{
  "n_layer": 17,
  "d_model": 160,
  "n_head": 5,
  "n_kv_head": 5,
  "head_dim": 32,
  "d_mlp": 512,
  "vocab_size": 8192,
  "activation": "squared_relu",
  "norm": "rmsnorm",
  "norm_place": "pre",
  "norm_eps": 1e-05,
  "positions": "learned",
  "qk_norm": true,
  "attn_scale": 0.205,
  "bias": "none",
  "tie_embeddings": false,
  "parallel_block": false,
  "extras": ["capped logits"],
  "init": "uniform",
  "init_std_qkv": 0.045,
  "init_std_o": 0.0,
  "init_std_up": 0.045,
  "init_std_down": 0.0,
  "optimizer": "adamw",
  "lr": 0.00445,
  "beta1": 0.95,
  "beta2": 0.98,
  "weight_decay": 0.2,
  "lr_head": 0.0285,
  "warmup_steps": 385,
  "schedule": "wsd",
  "decay_fraction": 0.747,
  "decay_shape": "linear",
  "final_lr_fraction": 0.05,
  "batch_tokens": 65536,
  "seq_len": 1024,
  "doc_mask": true,
  "train_tokens": 232400000,
  "steps": 3547,
  "dataset": "wikipedia_en"
}
Each number is 128 + 24 x the weight over the matrix's rms, rounded and kept within 0 to 255. Layers, rows and columns count from 0. Numbers have three digits each.

# up: layer 2 MLP up, 512x160, rms 0.0459, rows 240-321, columns 0-79
# down: layer 2 MLP down (transposed), 512x160, rms 0.0428, rows 240-320, columns 0-79
up240:117132126124114148142146084114122107143132136128104185106141124125102101130117144117116106132132151097104096164132143122103122097103130123134131118104172114121129112122127118096100125138138118150144120136142152106142110155125118148129105088
down240:100112154115089156130133130158146112124130121124123114136146115115147151146121108131126135111130163097137133121132104102121134110132112164101144144131158101143117125121164111111122124159151122120159144169118140159147110122138128122110131156
up241:144117123120119123108142093094120125160118137148091175107134132135112115138108137097088073126157143134130102139151126088133134122121130114132156126120173125074118093121145133105143148146135104155129153147144135128134127129111130156137094108
down241:115125143121128133167108144148172133101128138146146102101133143106122107148136124134149139131098147131101140105112151169088123109116114117124101172129090115119135108113120094117129135167119157131150128181126101131120114117155128115090107122
up242:119162134122132147122155092136118102140159120144127184112113131111122107115133159115105068126133108109085118162136118137130141114110107110165139108125193122125118097085135115104131117119143102128126118138133127113104127135122146176142101107
down242:141119115099132130161117106144159105136114117109128153118146140122098130114137087118155159090133148151162150123102121121138126142106135129113061153142119132115185128137164153133118181141127142155128122117161150079152129142135077140118125095
up243:121077072099132197137142074148137129097154114158062184105167117098150121145078147090122088164164195150125038142135103132156096111079137113194084073169111136120159135184152099100147095112113113214208056095111159097198140152125087170163043129
down243:131195131165183135075145120112186131231053174076183183103160106082179067112094134125081131139096138134116125232152097171081091164142091192180076122040151120124141089154152135126085192177146100181153169114135138066070122130167167145213145120
up244:139076188118132099113182129072064128169174147138092215132094128093125113176108100096131060069152147101105084157115159082117150095114147148105115119108077128065105097156107206135157154115184158138132133098158167097070168176143188132095090137
down244:180140178101159141154095102133150090085081168120192039101094153141123157140075154167091191150056083139203172092107157158142132155148174151124107069134129101114098197091074091162139102103079144111069161108131064154198080147114124150164119084
up245:122121134119116142126140106115123106135136132144115156127138134137125117133127131117141107129135144129101114156127142129117145105105117120131121146111156144108129113129120140114120118125136122131152142124138132126136117136126129139135123108
down245:131142129155129148121123114143141132130132138131108110125121130122125106140109086128130153130106114123143136141140116124152149113150145123132140116136130127137131135110140138152128144141122122136113131141141130126122158141129138129114116135
up246:130130136136111138146139099115133102144139128154112170124132130147124100112129137130107095139137150128095101131122135121110126130116109109140121169106165120119125108116128144118138104120129118140149129130150143115144118145102117144129124127
down246:133113098154134137102145140129134112131144143132131129079130126133095144144122117113132144128144122133122141151169110152108101130103128120147149107144135155139105114134139112111134109146131149139084108124124149138126138134130143112109085137
up247:117142138128125138127147112125133099136138108146102149124130123125116110129122139130125105130132139113099098147121137112112133117098123125141129140123156117120124116141110152097142118132116130143153136131149140109133115139115119151140112100
down247:119118148108107115147130115155144145144120123111119143111145126136142167138121090135122119113091122141121145128140129139137145137145129134141124123140129126136135129137144134118105124134132144131141132136115143124124119119141121131118099142
up248:133165116136100124119150085121111092134156116137098172093123137115079114149104153110118115116133129101094088183132161106108144111101119124132167150138192110107128094138120129102133127131122143144135122146149154097159103155101147158166110092
down248:059143110121149157117119108113160139076116146104135141120160130143115097111152124105115115125121110153153152106125097165139118120118120160135090164116157148136089119111126083124094188141115149088159155135116094156148156127144130139125113148
up249:122142151130107126143146097125135112145139108119128173123142137135116105132116149137129105129141141131107084158157150131117147120105124123133125137120160124100136109122120130127119117129125125143144149108129158115146101149127129147133129101
down249:123151126132125128119109129153121144167103137136150102152122114119127106142151164106119134126114130162183161111096124117155121151129120154159113119159126116098167150133138142150139108125131161100088112139101104116113130114155158138126148159
up250:111133120126117146119160084076138088142140115159122173113133118101130123132114159124127085114136135151079096139110151131127144141105136128111121160119124109085123121148115135101121136106137131153187128103115126131140107166154118146118106092
down250:115145099093148116146119099135092129116131126126123172107149129106150103122157110108118147111108154106083128106193132125105139154115119137137145155090122091119144127118134156160151089136082126111122152137142177099115123144096144113171132108
up251:117134126113110128132139105117123106124132116137107153114128129126127116120120129125126117113134135122109110161122142118111135123097131121143151138124154128106131121119118134106131126118131134144138128135143139120155103142120132142129134107
down251:112142106137123116149132128109129146136137139127121124120119149127117122148141126119096138145139113113124152134152127144114156122132131133145140150121125142132128119124141122119133139144123103134142142160105105138146128114119157118138120138
up252:127178105071078133143101110122095082150149189160092157154166016162117149151152087155107165149132135118118068206147148137125132088155075186149150185128127130079094091109107180132062114122132101164194175153155185097089137149074152165117087077
down252:176098083124056109144105114117151174132146119083131173142077153158130084148133192156148070118185131108131086088221162184188120151141156047128119140159129162099251124244077092132158141117049131150110076137111081145223109133081187128210077145
up253:143108049109106164123162080138117140091165139157154110114164117201118107124139124125143132162062142072113134097163182129072109144146095135185167110096124152115101165129153101115112073148142157142217117180138105073181144120152168151151106116
down253:133103150097175070127099162114164151176136157082126170154111133104192169081084177091113149127150153178131150140100099112194195141131172128148060155146152115136161088135164101134170141165151114127093127107117116164074122134094153156148137147
up254:110118108129139180158184058149102095084152124169066216100118159106083055185057175093149099104135141125125072142133134115127100115052091138144135095071106136095128112134097131077139083127129129128156079100133142099115140123069113100155131114
down254:152141091098163165103137121123180147104139143155158088097126080131141132139096164138181152100126140096078130134177144120051140174124119111151089118063101085077104143159099132167167145158092113097164164097154106131110141101146145112146101080
up255:116143138130127139125140101114122101146144129142105180132151107154122107125114141140132079113127131119095092165129151141115136101087144140138151140114171131101140101124119138095121120110133114155160150125152134105134103139123128143127138102
down255:136135150122130116125097104117109143118146112155139119151130125137154132098129139123127099121126139119137111129118107097125140138124114122123124117127113130114101119155172126151152130135121119139154115115121114131153127113118125116109119130
up256:105144137105128130124137110107118103129135127132114172122141139123114129130119135121139095128138143121098116167129139118116144107118113123145131134124155144109126121141114129099114128127121124129155133136147135097147118152127133138128121109
down256:126138140142150132126137103111118121097141127127115133122110131142136116125126136157139151119129095141124141139131156111131140182140137130127127139096104128116112113111153141111158133123128151143132114115130129124112138121118105136127116113
up257:114131138126106139133148084119134099139140114133101198125144146124108110143127145111127097097123128108115118155121149124115124102098112127162149126122160140100145120134116135108102120115132134137167134136153150103156113138114143158127116110
down257:160117133108103135112135136136110149132138140142136115149128127127156120141142130119123139139120151117119122170136109146123155139142172132124128112150149103114135131147109100140143121119125109148143116128156096135142136109126141110104114125
up258:125106184100138144142156091114165080130150131127108197142141124131096153111138130106132069065099102131133112174114155134120148127112116125115131169117140078125170126099129110126127155115178135131155108133152170122067098187117085147086134074
down258:133151143141145121124130143141149159129075133108141096133106143138164113138139165138090129167187190133142122080156102112125136107144110195173120084127136146129124098159099147136153094126128150186077171150117157122200150108098125118171100172
up259:157130150128150181123157016086143124126134085178123159108097147125142121121098137130183084091074120172134142117111125090117115160162143115112110120133114115155151149109144144200101110095155182111124073096121117138053143155198102176129124100
down259:134144119111108090119078197190090157169172205088106139139143125126137136120089132127100165169161143093145156125122129166139137101118136148172141148144160103131125073160150157094128143185114096164121183185130132067178101093066158128101126103
up260:120127151130123137134144103110123114129126121126104167125141142133120111130100133131128114132126129128089111146110151121115132108108115116141155131101162131115127097136122118095135115127141128154152148132144144114129117150125138160149139115
down260:136135118124140129108126112150136113123142131141128141125139126117136131135132133140135132141138112117140154109147148141141130125118114116130126130118135135114142145136099141139142116121107143121100127120110130135121126116113107128136113126
up261:123139138129111130133140104112126111133121139131118173128134137128118135140118131108115082119120145119099101169144139126102138103109122134142119144118142145115130093115122138110132126133145121127145155131157139136140106153118135138133107103
down261:108120129100134132136117135128146143142118095133124108118122138107127099110117144130125128139132110128127135136102128159108127111128105142116128114122141136128137147113122156141116134164110124120124145140144116126138143136143171112124119120
up262:116144141131106118120150108112132107127135124141100184128126122130116124131120132126140100112132127108097093141106162108110135104109118113145144129115136127118131101138110130090121128124136141139138141126156156105137105159118128163153124097
down262:147145133093098123097135133126134150097135131092143104120139099151153148122118108114124124149105144141137107141143120140139124086151135113110101131173128159105125105122141149138107112154136118121133131145138125109131118142135106138146114139
up263:129155151090140184145149035123143153123170122179106188108107125125138136132058150126167090102116111138153152136121136100110144140180135132137131137151156084142170109122137188170080123108145190134133119114123153054083123140141101200108112054
down263:109148109150101065135086203138092118181147156070146123150171112129109109131158127118096139187169142080069091103120161159157128125063130121147112130138124170140125015159139142021144102189167076160155189190157128095220097120057149116115118110
up264:135139129094110170130139047115129137145183116172096174106124117124141125158070141125147071088105143138138167129120166101121129107157139131139133143152156086124138069125170160166102128122174183156138104138106143017097120143148145218109102064
down264:090194108146120034128075197139094103165136145026138155167153110118143092111171158130088148191192179104080082150164122176124150113104133105182089130125164151117155022151116131009130101140156034137160220135168159139183085126058111105125140102
up265:095177134146072112154195125124136130203175065136099142125135093077139111114143158107154034115122182140113097121037170095080166124055144112152119167090111114113162095164131129173221165054104082149107097089125134100149144125149078117145139142
down265:219106131116193155159116121145102180092113099182135147159120125161107097116125097137167097144153096109124121058131126095143120143125157101118158089114149155128094131106111103104089153158125154144140159157135102155121077162069131135161171132
up266:130168130126136144130134086105139067166147156151108165117124110107157111112108148114147036057122161095139133144112148154091116134085166128131150146113140113124156093143099118134096123113175144125127095093161162066126103121148116187087095058
down266:097121138143076108126112119166110141195133099101111119139142128134134141139091131056124190137150141109092082172100064157166120089109096111150169106153143126121177080166100170114133095164126121179151149162106148084137089138123097084082167121
up267:122138124115099145126139104110116085136127143118092171113129129120108129110122136105112090134139127133103113167141140119106119111103105126154133124108164156106105102132115122097126125126137124138143142128141137107161114150107126149144108096
down267:116135131108120122098108146119099108124105157102130132127122128142134140140145118119107148156104112098128117141153099134155128120125096135172146132136121111162128119117138108129172136131139120110112128110129145128139156124123131111109119142
up268:103136134125124136128144096116135095136135121137099168110131131128125105127125131114141083126117136121108094148132141128124142099097127121153131133113152129110139097135117119095134111117130123143165136116148158136146109136118117149135137103
down268:152177151116128113137109116134154154134137139117126126151134129132153121133077118146142124115147129097122111104111125147119145126136129128131157139127153114129120149130112153130115148130120114114115142096143124100127137103144142140127124135
up269:121142124122111137137149103120137101146142135144107177120138130126122106138119141130124111127138130110101101155124150135106137114094118104145144125113151132115134094133107132116129119126137131137140144127141143104144119148116133155134131111
down269:124107137148123144121126126121121139101115153114142143151111148157138125102153140125144126146111126111141108101134121107161116134143134117113112136152142162108127114124133145134131146131125131137118105143130108114136098122165111153113154134
up270:100081135128080184100176092111109089139131109143160255105097128165155059124070121101108041117121182086120114139121076122119095103090067101154144066093147219056100127143125129135117116082104132161169090102159126122147142141111093200144080089
down270:104103135098118167163099122188211170099085112160084171030153057038107074071102199173107093114119154138039117089104121107126145054145122100248143078117085139123159167120130142130156062086089104184088152159123121103166160161164208124159118096
up271:122124146101111128123144114103131118127120118142113172117136130128120127141138123136121107120121135111096103154123137117110143120100119110131129136122150132111121109129104130103131113126109125143146138114151145109138112153135122143129117122
down271:128130143130136123136123119123119138128140121145117102142142139127125115124108136138131121127151125114131143122129130134123127134129132141125156120141144124137118135150130105143129127130106136116126142134133140128132123131130115136128100133
up272:123151120118118141136149111123127110136134117132109164120127133131122118127116131124118105121139140116106117146138155128116138128116125133122133136117142128110127118148116140124132122130124119131150121118131135110139128150122121137131125130
down272:142113135119144124132127130115146130122136125118138124139122134125138112138121134111132119137135130132131110127124126133137125120123112118123129115147155144131122135130133126124128140128132137140121128127127142129139120128125107130112149128
up273:183149046074133087158090118097160111135142068154134126133146079144118085100164160185213167138173167109127166142136213150116111127143149138103130127120166174110111194119177095129165098158165088108113153153132119130138072100066140112155169045
down273:124131225124099152121115134144099164120100136139087090136154118161116129132126069089082123141148139104112087080204126125119149125147085134104155145145097109124159111146128107178095156129067167145119178085050098135117202164146116133080110156
up274:088139162139056116098175022087116109139197114165126195114165165076157062111104139067101005079145168188100091134132095076112071089071131048115121089067089183070118123175136169105165122172104171150220100021095122071135025187191074157087000043
down274:062135162122112097106143114157116185128065124197107015131136070092114123147115060110149173121112186053059172183100196103117121236163210122115062154072148114146096060068204088187061109163157151142068124171188179133096180104112112048163096052
up275:129139134128129144119141104119122103132141118121109172108112125124114113126108128123130122118121124119107117146126171135103143104118117114126143140115142153111117122131108126110114131119131120135162130123133131128140119138105134143144103099
down275:122122113131135126118133122122114111125147126145121142116136150117124114128157108120135129118127130157137122137132139129133115136131133114131137128125133132125144115124135123133132127120134127137137106140155151119142122134111115142121146115
up276:119139134127130129132138098115129099148137122128119156120135126129123118139114130125118108112144119123103114150137149127109142108122122111128123143114155134102135115142121132112133134133131132129143136140135135117145125154118131136132129101
down276:146106132130127127132132115128123128141131128123122134138116127123129124117118135114129123123131116132128131141127118135138116143135132123125131129127127121133125135115122141123127133118122147121120130131119127126133144113123139134140132137
up277:123133133143115126126155106104120104131142128134114164116133132133133116128116141127124114133117140131106101160107165115116142115117130119130130141117148127120143106127131128103113139128131129139160134121143115120131131148127141145134126119
down277:127150131139116123126112140118096139105129134105121119135114127149119126123137141147132140122138149124131120124121145104136126145103126111140144129136126153132117124106166117123117134119129111121128124133125124120138118135095129101125136129
up278:144080111159143163091171073112078103096104211169089200146162153117103119143152157060147103157181164062052092156088129074139124069092118127087073095047148107053106105165142085147144168075109181193177124128092204038200156155164053164086069128
down278:133186170136111149115126112112182145040112156160158111143192104026137133106157160124160088047200035140053108156106097115128114115064092006193072037180168135148113154048158114163152147119105030168171201022135149122097157127168144153195133149
up279:113149157127113147115149090116145089140126121148110171131119114125113088150115132112123067117126150108108102166130146114107137117094130114121143151107183123106129108128117131091125131141124120153157133136142130102138092141124123150132104096
down279:136169140126148104139155182136127141152128154126120119116116132111125160136094112121147166101136138146126147156100162103145129127136130144149094133120115128137131130128130145135154153143165114102115094121146125121119127119114150132123118163
up280:123128138112114125139148099111132103147137115115110173116142120136121119140109159111110095132130128128091087172123141144096137109099126101133175138108179159097127100140129094092098121117131123144160143134169143105131097136112130163160117093
down280:153180145141143098127121099084129130108133156144156090135142151167116094122116138129133078135151111113137136111153117128131135107132114146132142145096168142164159148129134133115171175133142128145119156116109087141153136149145150152130086135
up281:119117129135114137121126099127111115128139131146102152116132138124113090117115136119134116106153125118122118137148140117118130106116113136148119122126172127101124109131132126099108117118111126146161128121142137111167132139110121161135146106
down281:115136139126132099133136125128126143123096122162131153095134115141108133147124168111120112126134112136143102129131114088138131139125117127138115098145140108144133128134095133129141132131127125115123134122134127123116127142118149139132150126
up282:115139135129101132129150110103136110137131117142122155126121122122125111133117130115127106121138121125105112153112140113111125121105127123141139139105148136110130105122123126118128134127126125138140134131145122117132111142113130140141133109
down282:121136132119118123128129108122137125126128129124119143134138126128139133108143145110125121129117156120134125127109144139107120142125123128132130130123135144137126132131127131155122105136133116144147117134158122128116126153134121128144129124
up283:086165089099114123140149098110104114114118140161127175123095126103124139163135145113144041126151157084091141197145134123161109133090157134153137129116113088070157136139111107112131115120089116134136130165177111097131090130093134174086064104
down283:120162081156094137133139187114067091112132152090073122145153134044173091229191103178096117152147112138062112154100158116131110111029082129142087094160155161089099075161158134114177150136099100139130166139097121111156127121136153109132116121
up284:111175095141143114104135140097179091122175088105108130164107138168112166099154134083121057146148105145080136144117173133174105104154164123095128173191164135135100102172137115168152118095083108107102139137143120083101093122090179155177195106
down284:110151152133126147173143130166131163106110091150153107128140114058092098119118085162142169134136133123123104084144135112081150140080123117155109118109127110109139102103089127132125126129174123169170110099112151171147150127182083088101040126
up285:126151133121121143135138093099136096137131108143096192123142122129130124118106131113127094117122137116090090156122149127109133102102119132142175136113168126096134093149137117129121130120142125148157132125160126099141106150094133150138118077
down285:130157142118146120135141140133145108137120125122104147132135159108153122105157109135147132129123104136135133119135121133117127136145127141136127142143125153128150092108118132094142134136159133146117157117123135138137147135108138138104129130
up286:121129116131118145145140087087154097129129129160093188102123121137122103128122136120126088111141135095104092162129126126124146088087140111135157111136173118086118123148107114078140129125137121135146137109148132104156098153122124183139132086
down286:107139131114157116127087140156143140089158145129134117176126109068109149146107130109132132167140134155146158135122127095133102123130119121102085100153140119143131143083150128150142153160138122142126093160139109158137139131110124148127156132
up287:111150125104130117162162087112133092118101124172073173134140123109092070135124129104152099118141117131079120125165142107128138114080142118141144155122154132107107109131123121108144112130115118136165107157145113124186111115107132122159124094
down287:137143129114112125104099141136129123172171155084153138124136115163102134165058097134123134176104125149143070110111116120098130107170126084135114138166126150160132108119128123107135129135130115116095154156158151150140147167125132119106132113
up288:130127137135112122124158087112123087131134138134108172132138146141113113135124131103125109136139136123084090138131162118103144118097110133148142132138156136096134098141126139113125130126133125128159144124155157104141110142115156159137124104
down288:158121125107090119132119117138124127146092109138111112120144151129149138132129127153142154106129087111091133096124090122119125114136127129143120090097130158137152132133120093124122147135151136115110112141129097155148132151137134119110153135
up289:127142148115113126131166094097116117129132117138105144112145115121115103146136135147139102110133133130116117142129140122113130124114114132140125146113146129098133110145124132099119133129122128153134111139125133135134112138143133162139134102
down289:124149160130124112140135157099131144137118130142111134132145143094123126116117128146122136133122120087101159128117112112125098131133132145122150126114158096127123116109108131141107127123132104098119135143130152106157138136115118119135141133
up290:135148144105119160152122111125138083104148099083132169150160128151070105141104111087134041124128129140094077161129125187131149095107135144172175114115210136121113081114112125113110091148120099149154161131156129118154160132100156168143117089
down290:115106118140090076069094139115086133136114179157141128165109141110192108137191120124114090117095102163123144158162131143185134130130142098105154172170129137173161120164146146140138144146179061110192109130116122122127120173133119141109141118
up291:124128137119111134123133095120132099136141111138107169127114115120118117125120128125128108113151156110094102154126133123110139104095124122124145142123155131103126111141116133104120125110120133148156138133150131122145125147123125140142126106
down291:161134123123149129111131118110126120107116148138144129109115143137132139137138137130130122146114126126120118134147121128117107135138132123142130120128107111130143140119108107154135152127130123119108124119119147132113139137133112124133136126
up292:127131132142119138139140099109141126132126103137114167129125108132120112128126128114140098129128146121113109160122147137107146105125128130137147141119156129132124116129125142133137131122147132138149137136151154108142124148122135139129135111
down292:143129095117138135122121125137143101130123146150119115123125124161119153123127107104106130137118133119138134142111149121137124143123132140135115125145120136123122114118130103096119134127139149130107131131112125112125119140130126135125116126
up293:117118136132121129137148109110142094135135128128094165128137135134116111143127139103118106121114124108112100170130147115120128120100127104144136143113155146105139091137133121096121129125134112141151125130136144115140128144109140150135135104
down293:172147123119149133094121129159104097150127150139108122122114158136113141126123102146108147133128106133126121110121136146102126149108129143123138105101104087129114112106119168121117115135145153153142148135161149107139146152122138132104131133
up294:118141136132116141143153092112124121149160118149113168116148127144112119144106145125130113122120139114089092150135119134121114096102143106143137126107147134102135098127127133103116135132145137144160123124151134129127113143135126147144130080
down294:104144106138146110136134130116132122146117114138123145118145143137107148109134133126101124107135107101120146144131129132133108117087149124123144098126139139119129142115145127126147148108114119109101104135112102114150131127140127119141112122
up295:104139136124105124133160100103155093142126117123112174123121125112117119122118131130132101113126137119102100152127162113129147115110121127112120134116150132117142106128118138099110130127148121138147154122129123092128113149126133163130114100
down295:151112143103143113122116131152158110151112125090109079123128093160131145147174108129098132161136136096148123127136147132142140148097128114181157112134152128112145131139097106138120110118104132132125107096134140120146137137112116118113131128
up296:123149136197046194140144064156126084161135113206105117151082125192110092173093093113089103149202148099099075152211125107101096066066120130145136084156104088085177139190106119121131162172099141154178084043116221081170146140126134147091040114
down296:189085152134069117089123148190059143099059129109076115072118099121182131134178154153075108189128124077139141176163169049146110097065150171146147155120132119138108116218127159157191067087176180104089096101091067110138095173060114152107243128
up297:116154133132106119127136078105139107141128128126105171127132140119117112121116124132130081151141154111098091158117141132116129121086133122159140148102164129127117124140107124121123129114124130129155136131161150091146111125124127147132112092
down297:136104111145146135120110131116120136136098148128132131155129126152145168156112118153121172134121114147131177121114112159098110131126125132121136127147142140116122114090151128140133158111124126112090148133087139151124190109126138130138132142
up298:113136128151114139128146101124127108139138117135109160123136126132118118142132138112132112127140115128110095150119153125101125110103124129141133131117138120109113112141113135108118131124140132140147128123141136120132119148131114138135129107
down298:088124100109123123124127131108137105111124129132119128154121113142122119110129118108142126127113113136134132153142118123152142138148123135130131134122129107132131130144128109125131116145154123126120123151126101111122136137149136125112127148
up299:142123161118124147124141089091136105132155098130120198115141121124118092158135113152111097121126155133086070130140152110088121128075133137144151155116180169093147128117102143077144143113133111164124146125144133126135124144137109139129123108
down299:150112139117150114123117124167162150095140141145154094154097130153120122107117135138144109167112105124161134175118127117087154137118108118168134164102119103125125100127090134117147141193156110133167168129138140115106123124124179132140159107
up300:124109114124103141119143106131142090132139129126096153128129143128129118130126139117125109125126134114103103154112145131096125110081138110145120133106163152107126108146120121106118136128126135143137151125161148107136132147126122131147132105
down300:137149148138145130122100131123125121135140127131130105138114107122126118121108118109115127126119122120162149135119127152122135130167138111119126123123118110126131122131111131133135147137138119125102101137131126118122143129132137115131127138
up301:126146134122122142126146091111127107135133138135098173131121122133115105129121136118133113128124126111110112157125142128111130116118129124137124147114161136118135102129118152117125141133120106151163125116162142123154118141120144153136123116
down301:156140116110143130131130124110130127143121131125097135116116139118113129128114103134126120127109144096115116129134111107113105125117133110140130136142145150134125135144129128109116129143124136119121129137141114134111118131153125108153121136
up302:122124125126108129135141099108118091134149132126120161111114137140114112140130128126132112128127139123109094151132155118115130105103117128127136127118148123111135118135106131103130124109123126128136125118154134122148124150121130131139113119
down302:137094106132138126154100144154135116133142138135149107128135126103122110108135108132146119138118100132132138116129139163141122126163140121147125117119132136132123136157137118113134131117116138129123152142134103119111151145128149123127121142
up303:096132154111099143168145082133131112162126067153083168097134096115117149128102115119125084105119111135115108158130147113134114108105139155154117171126137144143129104140105153116113133101137113169169150138120162114124107186151102129104123088
down303:154159138145139126109143123049142091146100153101145126175140118121181119130138144113103159149147117159100141091137188134158176119138127088104108109144129111132132105110162102074128099153168093121108096103089154117133104113117109151142104142
up304:124134132131106141142144100114138098135122125131109167120145112126131114111115126119128106121132129122099108146128139124116126128117114127136123141113155122113131116148118138099125120124137141154140139136151147121138128143120138148139119120
down304:115104114138133123126127140136148146151114128095147135113127126131117124138125124139144140125132111137145176142132120140146143118142131145128136099119123125138119127114138124149127139107109134117106141128105117152121131136113131122144135133
up305:123131134120120129127135113112135120136133118130114158113131124126121114131124125134121111113135140125114102146127134135118133115101129115125134128124147136113125115135128136115114123131130124139144131123145147119138118131122122143122127113
down305:138138129130130115137119134127130130111125124129128134129127133140133134126121134120126121138131125124137132131115118119129141128123134150123128130133126113132132132141136141144135114135134098117119114117125124135133135131148127134126127127
up306:122138122143113134111146096104147097155139127135097180119112131133126098138128127122124095112131130111100089158138169128107120111106124109129145139123138131102126094132123143106107117114127119161147123132151122116139127139138124152147138107
down306:128081131119133147133091140143106122143109125082110084152133130167151154109139091086139181162103152135164157102128102148139129142161123142110126129123134135150107164114130101124125140153152135137118103138112101124114137133145114143108124129
up307:130143139115110129143148095123134102137145113145105159121130121118121121151110136130123114104125112111107109135131143124121142115117135132134138135124149135112135119138105125115129122142121126130139132125130142127129119146118139147117135089
down307:135128119111130130118117123114111139144111134139118130124135110141121146109138147146144126116122179097152120145123129114125147151117135118129132127133130136125104142120114113127107151134115126139120148122148116115124124123113143119123129146
up308:128137133140120135121150105121119108127129126131107162112122132133128104137119133117126111119143138115104086160125151123110127115101124122140144120107161121107136108129116136102128138134135130128146140136144133127121101148112126142141127106
down308:140119125113143149123137125132110143151122130113131109147129150137129157133140131149131124130119114115134142121132130133128149128137137128121132119131122155121138134133120096139121155127099136110127119129099125100124123115138129134115112156
up309:109146141118115130137165093103141102147130122116116164115149124150104106119119141113121099118131132122102084160124148142121130099098137128146138139115169134115149113131127143119137137130111107137159144127164150108158104137136139144156112099
down309:150120132119143108138131147129132108126120122129136124131125129127130120131120150116125160129122158126136128110105131130113155147119134120152124132117131122146135112141125131124108139136113142126123137110115132131126142109129153143130136130
up310:109118131112135139121166104107136125134138158126114142097170130106138128122109144139102126137147134131119094138145110146162111113106098110151099126123155134109100124146131094107136124141129132158154130144134143098164108133106152158113123089
down310:136087138130098116092154124121095104146118130158115122116104166174141148125121148121160136141153176132120147121125145089113132165108129105140123131125110114118152137124160105138124107085095134152116083138121127138149153133153120118146162134
up311:131154106089089166154162077066077144123138160186066155149105171183155074130102176097137045127136181113077064120169149136097125082111165113126101114140205156136136158132100131099164106124168083217233077093154078115198124101145118155143095104
down311:132146184150121148112106101115151146226176077081113137118170173157228157121182224140123094098145080174098075129171088132118255174215172188064105214159082137105052147198171102153112101076142107157153067134182121153165165170216158124044157152
up312:131138131130115130126140104125122116129125126129111157119129127131128116133128124109127104135132133111099117145130141129116118117108114123132138130120144131113127114113110126114119120129127120136144140129133144133139111144132126145140127108
down312:128141139130111142118115113131143125130137101130117130102116115127139130114109128131120130118110122137100128125095141119118112127123126108116132115115123119113122130126112113123116122132107113114134112119116132123139135123108094133123138120
up313:111143134134112130128153101112124119136124134129109157118132113132128115132116122125121116131133126133112112155131141126111145110103116121136136132116137125114111115128118119100123130128133126146136122123155132117134124145125128139139122116
down313:127147121135127122139138143127124126119103127128132125139116125117135152127142117120145127139151130143120127127152150126130118142146137138143134143130121104124139115149148135154129151117129117116144143130114140109131153129114151129125129131
up314:102120123111104121129169095120144091156121120137082160112118105141139126120113125119127091125147140108103104148135155115089126111098121112150145142113178126130122108124125137118134153116125118141146129132162150116151123128135110138130146099
down314:119133124133112143116116146127121114139118151132144122128136134148148119154138139126142102119123130134159133111145122138132132135131119151113132123142134138139125133139127111111119110131128118124143137151119119092127114138142142117146148129
up315:108119127101117197134179104154121080162089121121084154095153169102143115116087109103109119160155152128137129169170121132125098086063116142081153124109157148072098112142126167117118130123081128128133093117157183119156136119075112163093083087
down315:133166077106137121139130142133131121094147166132117086170077149147103082140099139128150110165063166185138106138122086192103107181153190093138154167147101146148129128142083129070115106122169145137137131075124145141134096107097104067192138100
up316:123127136128112131133148104121134121141149111132107172120132123123122115124125135127137108124130130115114092154117146133115146122114125122132139139111143116116133110134122129107127132126128123142148126130152120125133115148124126139143123117
down316:126136115121138109130107128121113128120125143131129141135137121119119138128130117130133129150144146126126132125122147129131107148114132124136130116137135129109115123118119112145123141118121116109131138130137129121127129130132152120140175129
up317:150113103110110194122139107159114110164111164164072165174132162126129107166094170126163120123127184109168159131107133115119073144084077126091168111112123167131094129130152084080091080100137158138182135099119172054139123129121154130124147125
down317:093094118122102146184131139073190173100131051128176104152153131137087116099153104137123112119140128132129137110135108097144167111171079118114130133148104149134184156109116152100143093083124163134114098115103117224072198103164137113153115118
up318:108145139118105129131134101111132101147149107126117184130141118128127108134119126116122097116126136113099094153143167129110151124114124121132144142133169147101126109138108156114124131118107121135158141129144138111133114145122137163134117099
down318:116130101118172134107132158111118095121139162125145119130135127115137157139143115123131120108135135136102124118126134159127139107112131145112126129140103106123168113131118125131127154124123108145137135122137112112112128135110120137136123098
up319:132099105143166144152158117076118139100115152079078119164122170124165144126191108087104167078151120151122118068163064173140089166171152154056076158169102178168090120119166071138125154137123140162081148098089136098155079104072130097081123130
down319:133144159116113130150112117179139109126138117195188128121151081111089123147083110165153121163127133086147142150098196066131141120134108115149166118116137085075154143140088161138115117124148129105193101128149128150112155138173123154140122113
up320:104136127104109149134144086103137100151128110154088185120141107120119075144112142125116100102129140119095094179128139138116123122105127108132133141120163131099112083129121142113139127133121126153159137117162144110121119153107118135143110090
down320:144144140114091118138136124146129117088114140101119152130132124113152127125164131159121147114153112162135090126136135113141141126123147105127145110145112121182138152100139126118138148137118128140133130094135095058170160126098149151125133120
up321:129142124129115129121142109114134107140132122132107162131134116124130109130118126134124120124130120119103099147131133120113141116107129121118139130117142135112120115132104130109125128121135132130157131136140128111138115155121132135139117110